Each number is 200 + 40 x the weight over its row's rms, rounded and kept within 0 to 999. Layers, rows and columns count from 0. The size before them is the row's rms in percent of the matrix's.

# layer 7 MLP down (transposed), 1280x320, rms 0.108, rows 78-121, columns 160-239
090,151,179,179,192,203,172,253,176,219,200,173,214,220,227,213,256,222,183,225,268,251,194,192,181,158,256,153,221,194,216,161,170,214,210,260,143,243,216,189,144,235,189,228,230,171,198,181,181,192,276,220,160,158,203,187,134,159,200,199,155,212,230,198,156,158,219,146,173,239,234,166,183,207,191,223,191,232,226,172,173
107,122,130,115,168,221,171,234,200,177,173,220,170,193,225,167,219,196,101,149,167,191,251,194,215,244,240,196,188,233,205,220,151,227,194,203,197,157,236,191,146,175,197,170,171,210,195,214,229,150,222,192,236,184,193,184,223,249,223,210,142,229,189,220,165,138,211,254,251,228,249,223,181,287,156,187,226,229,198,228,260
093,218,197,226,200,278,154,216,249,231,200,162,237,226,220,212,165,266,211,231,207,207,184,211,232,178,247,186,228,165,252,176,188,139,205,205,240,207,158,215,220,257,232,144,279,178,215,127,172,177,200,208,271,213,301,217,259,154,152,169,207,65,163,222,226,236,194,202,247,253,231,155,237,219,212,171,182,219,218,186,118
106,152,196,255,179,176,221,161,182,180,182,226,220,207,229,232,218,182,256,237,228,166,141,194,165,188,212,275,290,161,198,227,213,228,238,170,206,166,246,198,222,180,236,159,285,154,239,234,237,198,151,207,197,206,190,185,193,184,281,186,138,179,216,150,231,246,204,257,188,174,232,217,174,253,221,153,214,184,238,176,193
102,182,189,215,184,181,273,217,143,241,260,195,171,179,213,153,194,138,197,201,226,194,132,186,217,174,302,242,144,197,220,234,246,171,242,153,213,124,225,165,182,219,229,238,179,177,228,204,123,111,179,192,215,142,189,160,202,205,141,268,186,212,158,152,166,223,214,136,214,226,179,135,134,217,216,224,258,105,218,163,160
094,167,274,185,217,177,208,212,144,187,196,178,277,256,213,166,256,212,247,212,193,149,210,171,183,200,220,198,217,134,212,189,191,156,222,225,242,115,200,246,189,159,223,171,251,192,219,161,292,208,284,269,185,197,218,157,116,294,159,193,141,142,174,184,153,120,190,232,153,187,189,143,188,250,211,229,282,204,192,298,143
115,211,219,165,159,283,254,237,172,124,184,152,185,261,76,280,205,157,204,197,191,253,215,194,241,211,170,265,223,163,235,147,231,236,154,87,222,189,102,195,193,231,266,200,218,236,223,192,227,196,221,178,235,148,151,225,171,209,219,202,208,145,194,179,231,183,57,205,197,179,150,259,179,179,178,261,215,244,175,268,171
096,212,211,171,203,254,236,203,218,110,239,189,176,221,166,243,241,233,193,211,158,207,220,215,230,232,203,201,194,185,151,239,191,212,177,213,166,221,179,251,183,266,243,179,217,196,221,267,238,219,221,197,205,147,231,234,209,148,208,111,193,140,200,155,185,221,124,160,228,142,256,271,256,173,177,167,166,180,188,178,220
111,230,180,189,187,233,165,272,176,225,167,200,185,137,192,210,195,183,243,234,157,195,172,303,212,310,239,258,166,184,259,267,260,133,177,250,166,184,158,175,216,172,176,195,226,303,172,178,178,107,170,200,194,181,185,279,179,163,231,187,174,191,205,243,215,130,140,140,128,175,266,198,264,157,199,124,262,241,160,196,201
103,206,196,225,214,174,242,221,238,169,241,147,236,170,217,157,162,147,215,164,249,199,170,221,239,216,218,217,184,201,216,222,206,174,173,324,220,249,126,241,210,201,174,148,222,226,283,222,172,114,191,259,210,215,220,264,225,126,199,249,237,233,208,195,196,183,249,172,208,184,217,128,174,206,131,208,203,144,229,248,199
102,212,197,154,200,190,166,243,203,259,235,183,136,169,122,241,238,250,247,290,230,303,176,133,214,205,164,151,233,184,162,205,155,204,180,133,190,197,160,260,257,180,175,194,165,214,254,198,215,185,184,166,132,138,208,231,142,258,229,210,265,162,219,219,197,165,181,262,195,212,256,126,231,179,174,229,222,239,141,187,157
102,142,170,195,227,185,190,212,153,207,200,191,203,210,210,206,164,84,188,136,121,212,185,196,192,151,181,173,186,174,257,240,200,193,240,200,220,262,182,209,134,195,226,288,199,290,273,208,213,148,166,183,186,256,168,137,174,187,176,167,242,286,158,208,155,135,175,207,252,170,196,173,219,168,207,235,197,152,89,188,278
100,172,203,203,210,209,126,106,256,153,166,146,137,242,222,155,182,195,178,232,166,126,204,145,192,165,208,265,96,216,145,135,170,192,164,313,126,255,169,158,267,135,196,176,263,219,188,228,167,205,216,192,251,234,108,232,222,196,230,155,243,191,168,244,203,259,205,208,202,196,189,191,228,192,226,205,209,160,157,230,162
091,199,273,187,245,221,235,220,193,183,243,167,235,182,298,183,218,158,139,187,231,232,181,262,238,248,191,197,203,264,189,134,260,215,260,285,178,183,172,202,177,276,205,206,167,191,159,188,159,232,179,251,172,165,153,183,271,198,178,219,181,184,118,200,193,211,207,98,224,204,157,207,199,141,160,252,203,185,167,199,178
099,157,173,214,225,203,161,187,264,180,160,174,177,198,278,137,190,248,200,236,191,165,203,274,154,150,213,188,273,173,237,159,169,202,183,222,256,214,177,193,180,213,163,196,161,231,277,145,213,169,216,211,139,189,187,161,232,231,184,168,181,289,228,160,111,140,206,203,250,136,210,191,187,246,223,162,193,247,160,168,214
110,218,199,239,179,232,231,131,184,142,172,210,153,238,158,201,184,232,186,238,226,141,182,160,179,149,169,236,195,139,147,217,274,155,235,169,191,60,189,181,228,272,195,255,181,235,154,181,176,192,164,225,152,219,174,208,152,153,218,200,192,173,286,112,139,74,261,218,218,232,216,202,246,222,190,205,189,242,173,125,287
099,266,284,219,238,237,262,189,238,147,139,190,189,204,266,152,180,282,174,187,106,219,166,202,190,204,132,260,136,223,194,154,211,186,221,171,169,195,187,231,146,280,244,203,214,284,232,212,172,128,188,271,161,251,255,186,226,170,250,256,199,272,143,209,229,198,198,213,280,272,188,149,195,166,152,204,199,222,200,235,154
109,252,249,179,208,199,207,262,204,252,159,214,220,190,224,198,164,243,200,270,132,134,201,174,167,225,200,115,236,195,181,195,160,176,226,225,247,203,208,215,136,191,126,249,168,147,117,175,189,252,227,210,216,200,224,216,211,248,119,192,178,190,232,181,215,207,233,222,205,238,275,178,176,233,236,215,246,256,224,287,225
105,228,214,193,203,163,193,240,295,148,233,223,251,207,197,212,242,245,231,163,222,191,232,134,168,138,183,165,207,163,201,120,193,209,224,201,180,216,185,156,251,250,197,131,247,122,177,216,228,161,246,121,222,171,257,214,227,177,167,207,243,146,200,195,139,170,233,182,218,153,179,169,194,155,173,259,234,229,196,213,247
105,167,145,215,175,220,223,162,159,186,158,192,195,178,160,227,296,171,198,210,148,205,241,227,176,169,170,204,198,240,223,279,193,252,230,132,199,145,198,156,183,182,211,204,232,195,176,190,224,182,233,188,197,249,196,191,230,101,224,189,149,288,172,191,226,222,197,219,211,181,139,203,252,168,236,184,201,238,189,241,188
106,166,163,203,198,210,197,146,154,142,245,140,273,229,234,102,105,190,167,199,260,164,164,193,163,179,199,188,167,234,189,192,199,149,152,157,184,184,138,207,253,179,97,254,201,189,182,155,198,170,117,175,132,207,129,196,136,210,226,191,242,140,139,184,198,193,167,276,278,223,248,184,251,156,166,204,166,150,191,194,200
109,165,162,307,136,197,163,251,259,150,206,181,218,223,175,225,215,111,150,200,164,133,161,154,272,220,211,272,170,120,200,147,167,218,187,161,284,150,152,252,169,183,198,139,139,192,163,273,217,116,166,222,204,227,199,241,320,229,226,168,285,239,235,201,247,193,181,268,157,170,226,198,191,191,247,248,198,222,158,253,180
078,200,223,237,157,227,205,235,242,307,230,176,158,256,143,158,223,181,211,230,266,185,220,239,241,227,151,241,149,161,228,171,243,209,197,224,167,172,192,245,170,141,245,146,215,175,199,186,256,249,212,186,206,184,168,193,218,213,210,172,192,192,207,165,153,203,208,264,225,226,167,297,172,202,156,244,217,185,179,227,240
099,218,222,161,278,146,194,167,192,216,234,261,212,200,232,197,141,185,170,206,161,139,206,213,197,194,178,177,214,234,277,124,210,165,95,209,153,199,218,204,260,221,187,186,254,219,255,224,167,231,126,220,218,206,164,210,148,124,222,172,218,211,248,143,197,196,223,221,263,237,215,201,172,193,193,178,188,220,112,187,160
102,209,210,185,215,215,244,251,183,196,172,166,176,183,259,185,185,193,260,217,201,161,270,250,251,170,219,156,204,214,220,135,184,178,234,147,138,145,206,183,218,220,180,146,172,185,184,199,203,197,166,213,236,232,202,189,227,218,256,171,201,221,206,216,220,231,184,246,198,168,177,218,160,281,129,269,85,246,154,167,201
105,165,214,128,255,209,160,170,168,210,195,186,195,171,230,184,184,239,224,184,233,207,142,212,240,224,182,176,242,260,161,309,240,141,178,220,202,160,183,216,215,206,158,163,197,221,176,257,221,180,292,166,196,185,175,158,200,185,169,151,182,185,117,191,221,171,157,151,242,229,254,180,136,253,167,219,274,211,223,189,191
107,143,165,183,165,255,167,222,186,222,200,206,179,220,173,231,199,220,246,338,236,221,232,235,240,170,210,214,208,182,158,242,249,170,147,205,222,232,227,204,140,159,241,136,202,177,205,101,238,213,194,168,176,190,178,215,165,134,240,217,178,239,272,235,197,187,219,154,156,130,164,190,222,236,190,216,222,232,152,174,193
109,209,222,174,200,276,186,245,154,178,156,153,205,123,132,140,137,257,199,111,181,157,133,166,201,178,232,176,237,147,199,166,189,241,171,228,179,266,216,247,130,177,249,197,146,262,234,176,251,147,221,208,154,207,245,293,294,184,226,231,190,215,228,225,194,205,212,259,148,179,170,190,211,160,256,182,211,161,117,159,160
100,221,287,153,272,157,211,220,170,245,237,180,200,161,224,224,166,134,197,218,154,212,223,191,142,146,142,122,207,225,156,287,140,251,278,183,231,176,274,207,186,230,187,169,239,117,179,179,187,153,178,166,219,177,202,121,116,180,218,189,260,227,136,200,270,125,196,196,175,186,280,146,235,193,265,227,191,132,205,235,186
104,224,213,154,121,257,199,282,178,181,144,141,208,141,165,268,132,130,209,243,215,221,246,215,178,162,227,203,224,219,172,159,210,151,227,180,280,207,177,176,122,135,233,182,217,284,161,159,222,239,168,237,179,149,174,219,180,205,109,144,177,176,133,209,209,185,204,255,112,253,171,281,184,238,265,261,259,247,275,145,236
098,178,261,132,144,275,251,183,185,264,242,292,248,179,170,131,229,149,106,140,210,192,213,276,254,219,217,182,218,180,159,129,97,163,235,214,243,232,169,154,198,213,109,187,181,198,148,253,155,233,134,246,217,191,265,235,204,194,178,212,204,139,148,139,166,223,225,201,138,230,258,180,223,219,188,209,137,136,251,321,170
097,165,160,200,150,178,71,224,236,182,248,198,185,178,158,228,182,195,161,200,183,180,147,169,220,242,224,214,189,114,223,238,209,157,129,175,185,123,198,215,185,241,201,202,189,169,203,177,206,172,101,198,211,251,251,141,232,264,182,246,192,167,249,153,152,188,201,132,179,142,213,139,179,201,159,138,175,149,179,190,278
095,188,193,129,139,238,200,217,144,189,200,164,220,146,229,211,230,159,216,133,230,160,159,237,177,129,194,215,235,141,221,222,110,226,209,233,166,194,205,223,125,184,182,234,166,159,173,184,202,198,237,228,211,215,249,167,222,96,224,199,223,177,247,157,247,229,179,209,180,198,167,287,123,155,172,171,220,191,161,221,199
099,187,149,192,272,236,220,240,250,243,252,255,221,276,207,243,239,194,175,209,226,186,220,184,217,218,222,218,245,189,115,138,207,251,234,248,273,188,175,181,107,166,149,219,222,168,195,242,166,198,195,283,278,211,206,130,223,175,205,189,169,161,233,191,151,178,253,171,224,162,188,242,196,234,234,206,164,179,277,195,223
112,189,161,129,144,182,172,283,199,179,153,207,188,214,233,204,156,139,196,219,173,166,189,184,210,310,250,277,203,181,226,168,194,179,169,278,209,185,220,220,180,252,166,316,167,225,205,244,126,136,124,198,260,166,209,230,127,238,218,208,180,200,250,216,220,236,187,208,160,247,194,140,225,231,198,211,193,163,193,237,251
102,191,137,265,192,197,248,176,251,170,163,174,192,186,199,271,267,205,285,152,132,197,173,187,225,212,235,270,216,181,108,242,167,137,129,188,200,287,236,152,138,192,257,243,191,179,171,158,238,145,216,186,169,203,195,183,130,185,201,89,149,195,120,211,221,209,258,176,251,132,237,118,191,147,238,196,257,221,254,240,178
104,187,237,165,185,215,251,180,160,224,169,145,152,195,164,194,227,278,337,234,171,155,179,162,152,247,152,245,200,214,218,175,166,185,278,191,214,204,175,266,149,222,198,204,285,222,83,237,166,203,220,182,188,140,201,209,282,169,124,155,227,133,188,216,184,202,183,175,193,241,188,110,183,247,247,300,237,200,236,172,201
104,132,169,130,141,206,129,135,200,225,198,214,175,138,161,185,189,169,151,230,211,163,166,239,184,195,279,194,204,142,224,221,241,228,136,145,221,264,168,239,118,199,187,215,185,172,264,185,311,162,162,198,177,109,294,182,207,238,240,188,239,220,197,199,252,207,209,178,228,226,175,173,224,171,177,178,214,276,214,188,189
091,175,174,175,229,204,164,230,180,204,156,230,172,160,204,153,153,122,242,241,159,179,185,176,183,162,243,197,280,185,289,202,157,183,248,124,229,224,189,121,242,199,203,244,160,187,202,199,184,230,220,179,242,269,171,179,192,222,294,151,221,254,247,220,191,263,127,205,199,216,188,213,159,244,168,140,194,130,150,201,250
099,233,171,213,217,219,257,222,180,182,197,172,230,168,149,235,233,308,210,201,209,220,181,283,194,128,215,241,157,199,195,267,218,225,192,297,211,193,236,190,185,278,178,161,252,188,149,274,259,162,219,224,158,176,183,220,242,162,281,255,267,199,187,185,225,206,251,234,224,128,123,213,188,220,168,212,202,219,279,190,256
095,162,210,268,208,211,207,112,154,205,241,238,247,119,257,216,196,214,200,133,172,230,175,222,193,184,129,292,233,243,204,201,224,142,136,236,234,198,196,140,287,158,115,237,188,203,187,260,162,210,119,223,158,222,256,233,212,190,214,199,238,180,197,195,224,174,220,201,211,200,148,207,258,203,222,204,187,225,192,278,208
134,160,158,205,200,278,161,175,220,227,237,317,226,190,136,190,157,217,159,155,206,239,288,204,200,144,154,143,232,257,154,250,164,183,192,224,200,198,188,168,186,167,174,231,205,211,242,206,255,215,195,221,233,182,162,222,145,175,233,188,184,166,264,229,217,119,181,217,222,214,259,174,222,258,177,143,241,221,194,154,184
094,145,160,202,158,199,199,185,200,238,225,197,220,283,158,185,193,228,274,230,250,145,79,192,161,185,261,190,174,206,220,196,146,226,186,275,188,174,161,192,217,159,232,179,261,279,233,233,190,288,215,246,228,224,175,113,246,254,267,189,185,208,201,179,166,214,185,206,243,164,211,167,180,198,222,195,246,214,155,253,238
092,196,232,175,252,188,179,232,237,233,125,201,164,277,214,168,242,146,174,236,209,163,233,187,192,199,144,150,242,244,150,188,158,195,186,161,192,110,167,197,185,241,197,159,148,214,266,264,165,111,186,138,223,181,80,201,225,156,203,189,259,141,174,147,188,164,163,235,161,219,201,188,229,230,223,187,142,220,197,235,207
# layer 7 MLP up, 1280x320, rms 0.107, rows 79-122, columns 160-239
093,230,157,175,219,244,248,144,227,255,251,89,168,155,170,265,184,250,166,215,163,224,231,144,182,213,188,222,156,165,211,175,172,275,152,233,263,199,260,216,210,287,182,204,187,188,239,160,268,166,192,256,159,266,255,257,245,177,142,194,203,109,233,206,200,174,187,214,173,227,132,222,222,245,192,234,177,156,199,167,150
099,235,181,169,218,157,215,149,198,191,202,145,267,249,247,268,242,194,188,180,222,189,151,215,213,178,153,252,134,274,200,147,171,199,153,215,229,249,202,157,255,202,239,189,261,244,212,265,174,174,218,176,258,280,200,230,198,264,212,191,215,137,114,174,165,174,146,130,132,221,262,287,156,154,219,146,168,247,149,180,160
108,217,234,144,168,226,165,249,157,241,236,195,196,225,118,202,229,246,267,183,225,169,188,211,195,169,223,210,211,212,155,124,248,168,318,184,264,160,271,178,220,195,182,259,208,194,200,195,240,220,178,214,192,178,216,69,222,232,194,134,231,210,193,242,184,100,228,230,200,158,257,219,201,221,218,230,175,238,247,144,185
104,273,243,229,234,266,271,182,200,255,240,162,158,125,182,166,212,181,171,254,224,243,131,187,215,196,185,114,190,205,186,206,194,128,178,231,208,182,204,164,177,181,134,145,149,257,231,152,236,190,236,151,167,177,189,184,249,203,274,150,170,253,149,229,220,209,184,205,172,160,176,229,250,214,199,159,145,213,235,167,222
106,203,224,223,272,185,180,189,194,201,238,240,259,141,192,192,253,217,150,175,227,130,174,140,178,182,182,233,232,234,188,117,122,193,179,279,237,220,197,157,161,171,157,172,155,208,185,187,190,152,243,197,216,184,197,244,176,181,162,184,216,243,280,224,169,185,216,194,228,164,267,186,236,156,210,238,221,190,142,213,211
107,203,209,279,205,222,234,225,227,234,192,242,192,216,140,252,189,230,173,194,147,187,218,210,123,227,184,163,230,179,252,135,210,184,197,203,123,199,180,172,214,256,275,235,161,229,194,158,162,226,175,218,232,151,150,198,185,215,215,227,287,132,212,172,179,203,157,106,188,148,167,226,190,191,206,212,188,183,253,274,179
090,179,113,202,226,207,155,224,110,250,241,202,173,246,243,188,233,199,194,175,156,207,172,139,237,199,207,194,125,215,185,134,134,315,196,234,200,151,178,225,271,141,187,189,190,143,162,177,201,213,165,171,246,187,190,245,182,190,197,169,183,193,290,125,204,168,192,172,217,249,173,244,223,190,256,230,208,149,211,143,225
100,191,142,141,188,241,230,269,233,147,155,231,163,176,200,200,253,306,209,226,152,210,238,225,190,267,148,215,217,223,170,147,225,180,215,193,165,281,221,202,165,178,170,150,179,147,256,185,196,177,207,146,138,171,183,178,216,227,162,176,188,195,188,179,154,154,157,159,187,253,211,273,146,180,216,243,196,188,273,223,184
104,195,192,193,184,177,218,157,173,226,283,161,241,196,243,232,114,268,191,211,186,179,234,255,258,229,262,257,184,208,214,126,176,262,165,232,290,215,228,231,171,235,209,235,244,161,255,151,200,160,276,174,252,194,216,214,273,182,213,229,211,90,141,181,215,142,208,142,191,232,148,207,207,243,164,101,245,191,190,182,200
125,138,199,178,153,149,203,153,278,192,287,186,191,196,193,203,200,264,160,260,187,258,218,188,171,248,156,198,209,266,226,179,257,119,167,221,159,217,219,172,218,259,202,230,245,235,172,175,195,229,231,198,253,95,219,195,203,215,228,192,219,170,180,214,245,192,239,295,207,169,229,219,236,124,229,165,226,179,266,163,167
103,227,245,168,229,208,200,313,195,145,250,198,141,157,180,163,289,225,243,111,221,170,194,221,125,125,202,176,170,210,220,153,251,160,171,183,134,172,245,195,143,202,111,172,188,195,227,223,155,246,173,232,201,197,240,258,228,208,194,231,271,200,198,235,246,246,166,165,296,240,187,206,226,139,194,222,178,196,160,213,205
107,220,262,180,136,162,234,195,179,195,140,251,122,204,230,180,250,169,216,239,240,234,272,148,259,221,183,218,214,231,127,221,230,203,178,204,174,175,214,226,162,154,207,177,177,192,168,227,233,261,204,212,274,174,160,223,273,200,215,179,187,322,227,220,240,187,179,235,196,206,219,226,281,221,182,192,210,230,164,245,165
095,291,180,228,239,295,233,209,170,231,219,126,207,214,219,210,122,209,223,252,298,186,222,128,182,215,216,179,168,191,170,198,212,239,182,135,154,177,166,220,175,166,189,243,183,213,249,161,193,240,213,189,218,232,186,278,117,241,159,195,181,149,235,277,182,171,221,225,131,201,245,170,199,214,208,191,235,181,187,187,109
098,168,133,221,243,149,222,218,253,199,119,248,202,238,267,233,215,169,263,204,192,240,211,250,206,256,269,164,183,184,207,167,218,185,219,228,215,215,146,265,183,157,186,230,252,235,275,196,206,181,275,226,201,253,222,206,199,224,265,132,309,227,229,230,147,125,205,199,181,204,236,190,255,148,206,238,230,144,185,283,196
116,116,217,155,193,204,232,178,215,209,230,194,200,237,262,193,180,143,228,184,273,173,234,188,184,141,304,233,203,240,225,232,121,208,173,228,171,213,182,239,209,181,147,163,275,193,291,241,167,210,213,157,250,117,227,229,142,160,198,167,208,160,192,249,183,201,138,176,226,231,264,204,271,144,224,159,140,223,168,178,224
097,212,178,168,196,217,211,171,154,183,187,167,269,143,187,234,199,185,198,163,166,171,175,250,279,215,222,232,140,153,252,237,148,270,258,220,165,174,164,190,137,198,204,150,207,169,276,176,229,168,136,247,192,176,171,201,151,221,207,192,219,277,204,173,170,208,204,183,174,236,250,218,177,236,174,195,185,248,339,171,166
107,262,227,146,263,223,186,190,237,200,172,179,210,169,223,249,164,197,169,222,206,227,216,108,216,220,233,183,201,184,206,194,180,180,177,155,194,244,188,227,152,153,141,158,250,201,221,195,309,285,176,248,286,156,159,161,199,205,189,149,192,185,200,198,153,177,243,173,196,123,238,145,191,263,159,215,235,174,263,176,192
104,242,312,181,183,216,201,188,185,176,193,154,187,255,158,247,134,241,167,213,197,186,237,157,164,191,208,243,283,218,90,191,217,238,145,166,163,256,135,232,286,204,151,136,244,153,73,175,157,223,214,162,182,187,245,192,179,158,186,180,186,134,213,246,215,253,157,224,254,158,169,240,192,227,142,178,288,190,295,226,196
101,286,196,163,221,149,229,156,225,239,189,223,234,199,170,223,280,229,223,266,233,163,174,234,268,201,197,170,171,212,117,212,174,140,197,220,196,252,212,201,195,246,222,148,190,224,185,195,191,225,175,230,211,254,153,186,150,190,182,180,169,291,213,212,184,162,198,227,193,247,122,155,135,186,175,221,148,265,193,224,173
102,215,173,204,199,203,191,209,176,221,192,189,204,241,165,194,212,170,185,134,204,215,207,262,197,251,267,181,201,183,216,213,155,163,207,226,233,201,254,235,210,151,246,93,234,296,219,159,225,229,244,164,107,197,210,229,198,260,150,198,207,97,225,190,169,148,185,196,286,203,235,171,186,239,191,164,152,211,186,179,213
108,184,264,151,158,193,190,190,181,230,166,233,246,276,206,234,232,218,175,223,237,164,264,139,211,240,180,169,235,192,187,185,183,187,267,205,155,281,221,252,235,209,142,212,152,189,226,132,175,134,261,312,256,223,226,141,183,188,249,238,196,282,225,228,206,225,181,232,191,221,240,125,209,169,244,151,213,264,148,258,214
082,210,183,204,234,236,234,246,203,184,189,160,244,192,187,203,197,128,137,228,155,168,152,223,170,213,210,193,234,203,124,194,203,144,235,198,110,234,132,226,204,246,161,176,230,202,232,240,222,256,261,125,253,191,212,229,169,175,226,213,302,194,222,144,145,205,167,223,133,190,201,221,201,151,203,204,257,251,189,242,200
102,157,200,261,274,166,280,160,152,192,233,158,160,193,262,168,255,175,245,213,193,153,209,177,190,204,92,166,179,161,202,147,210,207,124,157,206,209,191,191,231,178,207,231,222,185,222,219,130,142,276,241,170,88,216,204,207,175,204,216,119,243,214,217,237,194,259,186,248,214,211,175,182,250,237,270,253,258,239,216,233
098,149,217,262,244,196,216,259,237,219,198,180,168,196,141,163,220,218,168,125,231,172,295,184,183,208,219,178,205,168,144,265,105,168,166,149,124,221,125,187,201,190,236,112,148,198,211,182,222,228,178,188,150,216,248,110,202,156,223,277,200,210,184,193,245,259,246,129,254,188,159,215,151,208,130,225,218,208,196,179,233
094,222,133,218,168,223,176,151,187,230,213,213,219,184,174,256,218,244,226,206,150,163,271,198,170,224,182,186,125,177,191,187,231,261,207,226,206,222,203,201,236,188,202,183,217,101,207,182,154,166,215,159,200,182,198,125,220,157,263,224,184,228,253,253,178,200,225,218,175,146,204,216,164,200,284,262,123,179,217,295,194
094,216,202,212,236,186,190,203,248,170,244,151,207,222,231,208,234,186,197,123,190,216,186,168,166,206,149,261,162,268,165,219,178,150,124,292,147,199,174,190,244,235,129,311,134,185,171,184,130,170,177,226,295,255,272,216,224,246,153,131,266,131,165,222,205,205,196,195,234,296,201,242,176,221,223,216,218,190,206,195,226
097,156,116,210,191,210,250,240,176,224,164,197,171,158,224,227,203,268,163,220,167,274,301,194,172,108,151,231,248,193,192,226,186,293,158,225,172,239,168,227,228,185,168,212,199,160,257,159,131,178,238,159,167,220,187,177,258,178,198,212,208,229,148,178,282,217,254,241,158,222,151,179,148,196,154,128,198,169,188,132,185
099,185,166,231,176,173,139,191,156,154,172,246,238,177,166,178,201,289,164,202,162,203,189,195,161,257,271,213,125,213,118,175,255,224,200,192,162,202,179,160,210,191,214,255,129,231,240,205,161,169,206,225,222,190,262,140,167,161,130,187,261,119,224,222,176,262,261,248,208,193,232,151,217,212,160,202,212,286,215,240,242
100,244,189,128,178,203,156,178,217,230,120,181,226,206,250,280,167,166,171,206,199,171,205,244,220,205,141,163,190,233,139,170,185,154,188,163,156,190,136,329,182,186,157,237,243,216,209,281,284,256,206,228,135,233,145,201,222,192,196,193,178,242,158,199,197,252,186,144,228,222,273,205,133,196,200,201,207,173,197,180,199
102,253,215,230,181,247,139,146,222,177,201,190,250,207,248,187,185,192,168,194,191,142,189,197,249,235,217,240,183,195,167,183,247,167,200,247,131,122,247,245,193,229,226,211,150,157,268,184,250,136,190,205,235,202,147,181,163,269,219,198,199,147,157,200,203,243,249,151,158,128,207,136,152,137,77,165,163,181,213,192,202
089,165,166,194,164,232,134,206,192,204,237,213,177,211,209,61,256,210,186,244,198,234,139,103,150,220,172,190,167,182,234,167,175,207,275,138,219,259,208,198,215,232,144,220,242,190,196,200,198,245,183,120,156,223,232,199,245,166,185,201,181,176,211,154,233,141,137,214,189,143,223,222,144,170,197,191,219,112,188,233,177
102,239,197,172,157,220,265,215,193,248,176,295,150,146,193,131,196,205,213,120,261,203,156,233,219,199,179,95,234,167,243,237,197,161,246,274,183,225,273,183,143,196,179,155,250,133,200,197,205,140,160,179,211,187,241,286,258,217,224,183,216,149,216,236,201,168,237,201,238,250,138,214,145,207,201,153,208,186,250,162,250
108,159,189,163,240,157,176,231,148,251,279,241,201,183,270,228,170,244,195,222,187,169,141,224,205,240,186,181,232,249,199,158,236,203,198,163,214,201,219,220,151,175,175,203,200,204,277,258,236,189,198,213,217,249,226,156,124,260,271,159,163,229,242,217,129,201,212,204,231,56,285,207,194,187,220,236,144,210,215,150,165
106,155,208,152,158,290,236,216,137,180,197,184,264,234,134,173,223,253,167,215,126,219,228,177,192,257,164,193,181,186,214,223,206,199,245,178,251,226,250,225,211,236,239,223,158,273,249,228,190,199,230,195,198,185,233,192,229,153,188,123,166,203,208,296,199,294,239,201,267,200,202,219,261,210,156,173,159,213,220,217,184
103,208,203,227,186,98,209,167,214,151,170,277,180,216,207,168,241,168,216,241,207,116,218,202,176,218,188,196,233,136,175,242,213,198,126,214,79,187,169,254,188,105,210,217,185,178,151,185,221,178,186,176,198,164,174,168,164,215,244,175,225,224,181,139,224,243,261,174,190,109,179,214,232,194,106,162,270,216,252,152,190
113,154,218,184,177,212,143,174,232,172,144,193,247,176,139,248,206,182,160,256,176,283,221,227,248,273,137,245,183,220,265,146,183,116,181,138,232,243,209,204,156,129,187,195,152,275,122,237,179,193,141,179,271,229,226,190,219,233,223,182,198,222,207,162,126,222,243,175,197,169,158,203,175,185,229,227,207,129,260,210,190
101,272,174,173,246,181,169,192,216,223,218,196,200,226,153,188,194,253,172,157,243,113,237,262,206,182,185,230,194,196,203,186,157,288,209,164,208,196,229,231,150,203,195,214,174,187,239,149,247,239,257,163,213,178,235,52,175,199,199,179,196,216,163,205,222,155,236,243,158,228,163,231,242,162,278,179,147,195,178,261,290
117,155,215,214,152,182,195,250,218,180,180,195,232,188,135,262,236,232,173,223,226,249,202,207,202,224,142,165,209,157,264,183,236,190,245,237,174,276,193,125,234,181,203,213,209,182,221,325,157,190,206,215,226,153,150,195,192,211,220,270,288,203,135,252,139,182,201,216,130,192,233,165,169,276,144,203,226,175,201,230,276
097,178,173,223,161,231,143,263,114,237,267,201,273,202,208,212,170,256,145,154,221,218,178,237,266,131,204,237,183,216,93,214,174,197,252,203,190,194,181,178,211,133,170,250,219,200,272,157,201,203,221,144,166,192,226,208,138,177,212,148,248,155,132,188,195,155,221,227,165,176,208,266,210,266,203,183,181,199,288,203,144
098,130,209,234,218,266,159,170,208,185,216,272,121,238,142,185,225,198,181,185,195,210,182,209,204,196,198,229,197,156,194,230,239,215,199,207,182,175,292,239,217,247,270,244,255,186,148,153,106,125,268,229,232,187,189,199,206,220,147,239,202,204,197,203,243,179,201,194,221,162,199,262,203,242,175,192,188,232,158,205,197
130,217,139,205,230,161,270,203,167,216,140,183,242,93,199,282,218,196,222,182,224,256,185,153,165,127,200,128,188,243,145,229,123,117,131,141,229,155,225,287,206,231,120,257,169,239,168,162,146,223,160,210,173,223,201,175,144,260,273,234,221,170,220,214,186,131,211,165,205,231,193,182,212,152,167,236,148,223,142,171,291
099,166,244,188,166,148,153,225,201,192,142,229,235,242,286,210,151,244,211,205,204,221,145,160,201,153,165,126,247,260,259,205,169,238,152,300,247,316,243,191,241,177,278,176,215,231,160,226,235,232,176,187,168,223,156,188,198,103,225,265,258,232,159,184,248,232,262,245,207,226,177,234,192,264,187,241,205,209,194,174,241
095,147,243,224,237,182,205,229,165,239,226,236,220,341,154,245,129,154,150,178,138,241,142,213,215,295,222,200,204,258,184,155,219,298,175,213,251,207,219,226,200,269,138,198,167,190,153,223,198,179,176,208,178,193,135,236,151,163,265,190,189,223,169,228,188,216,195,272,239,213,148,122,169,199,190,103,164,182,158,198,189
101,232,182,253,253,232,184,153,236,259,98,204,223,214,227,212,240,165,207,200,242,226,179,265,192,197,196,136,240,191,229,234,167,222,183,244,230,203,213,274,209,238,206,85,177,135,144,240,252,228,205,169,193,164,211,244,189,204,155,176,183,188,151,188,180,223,133,203,237,151,157,198,157,180,224,159,175,224,192,158,246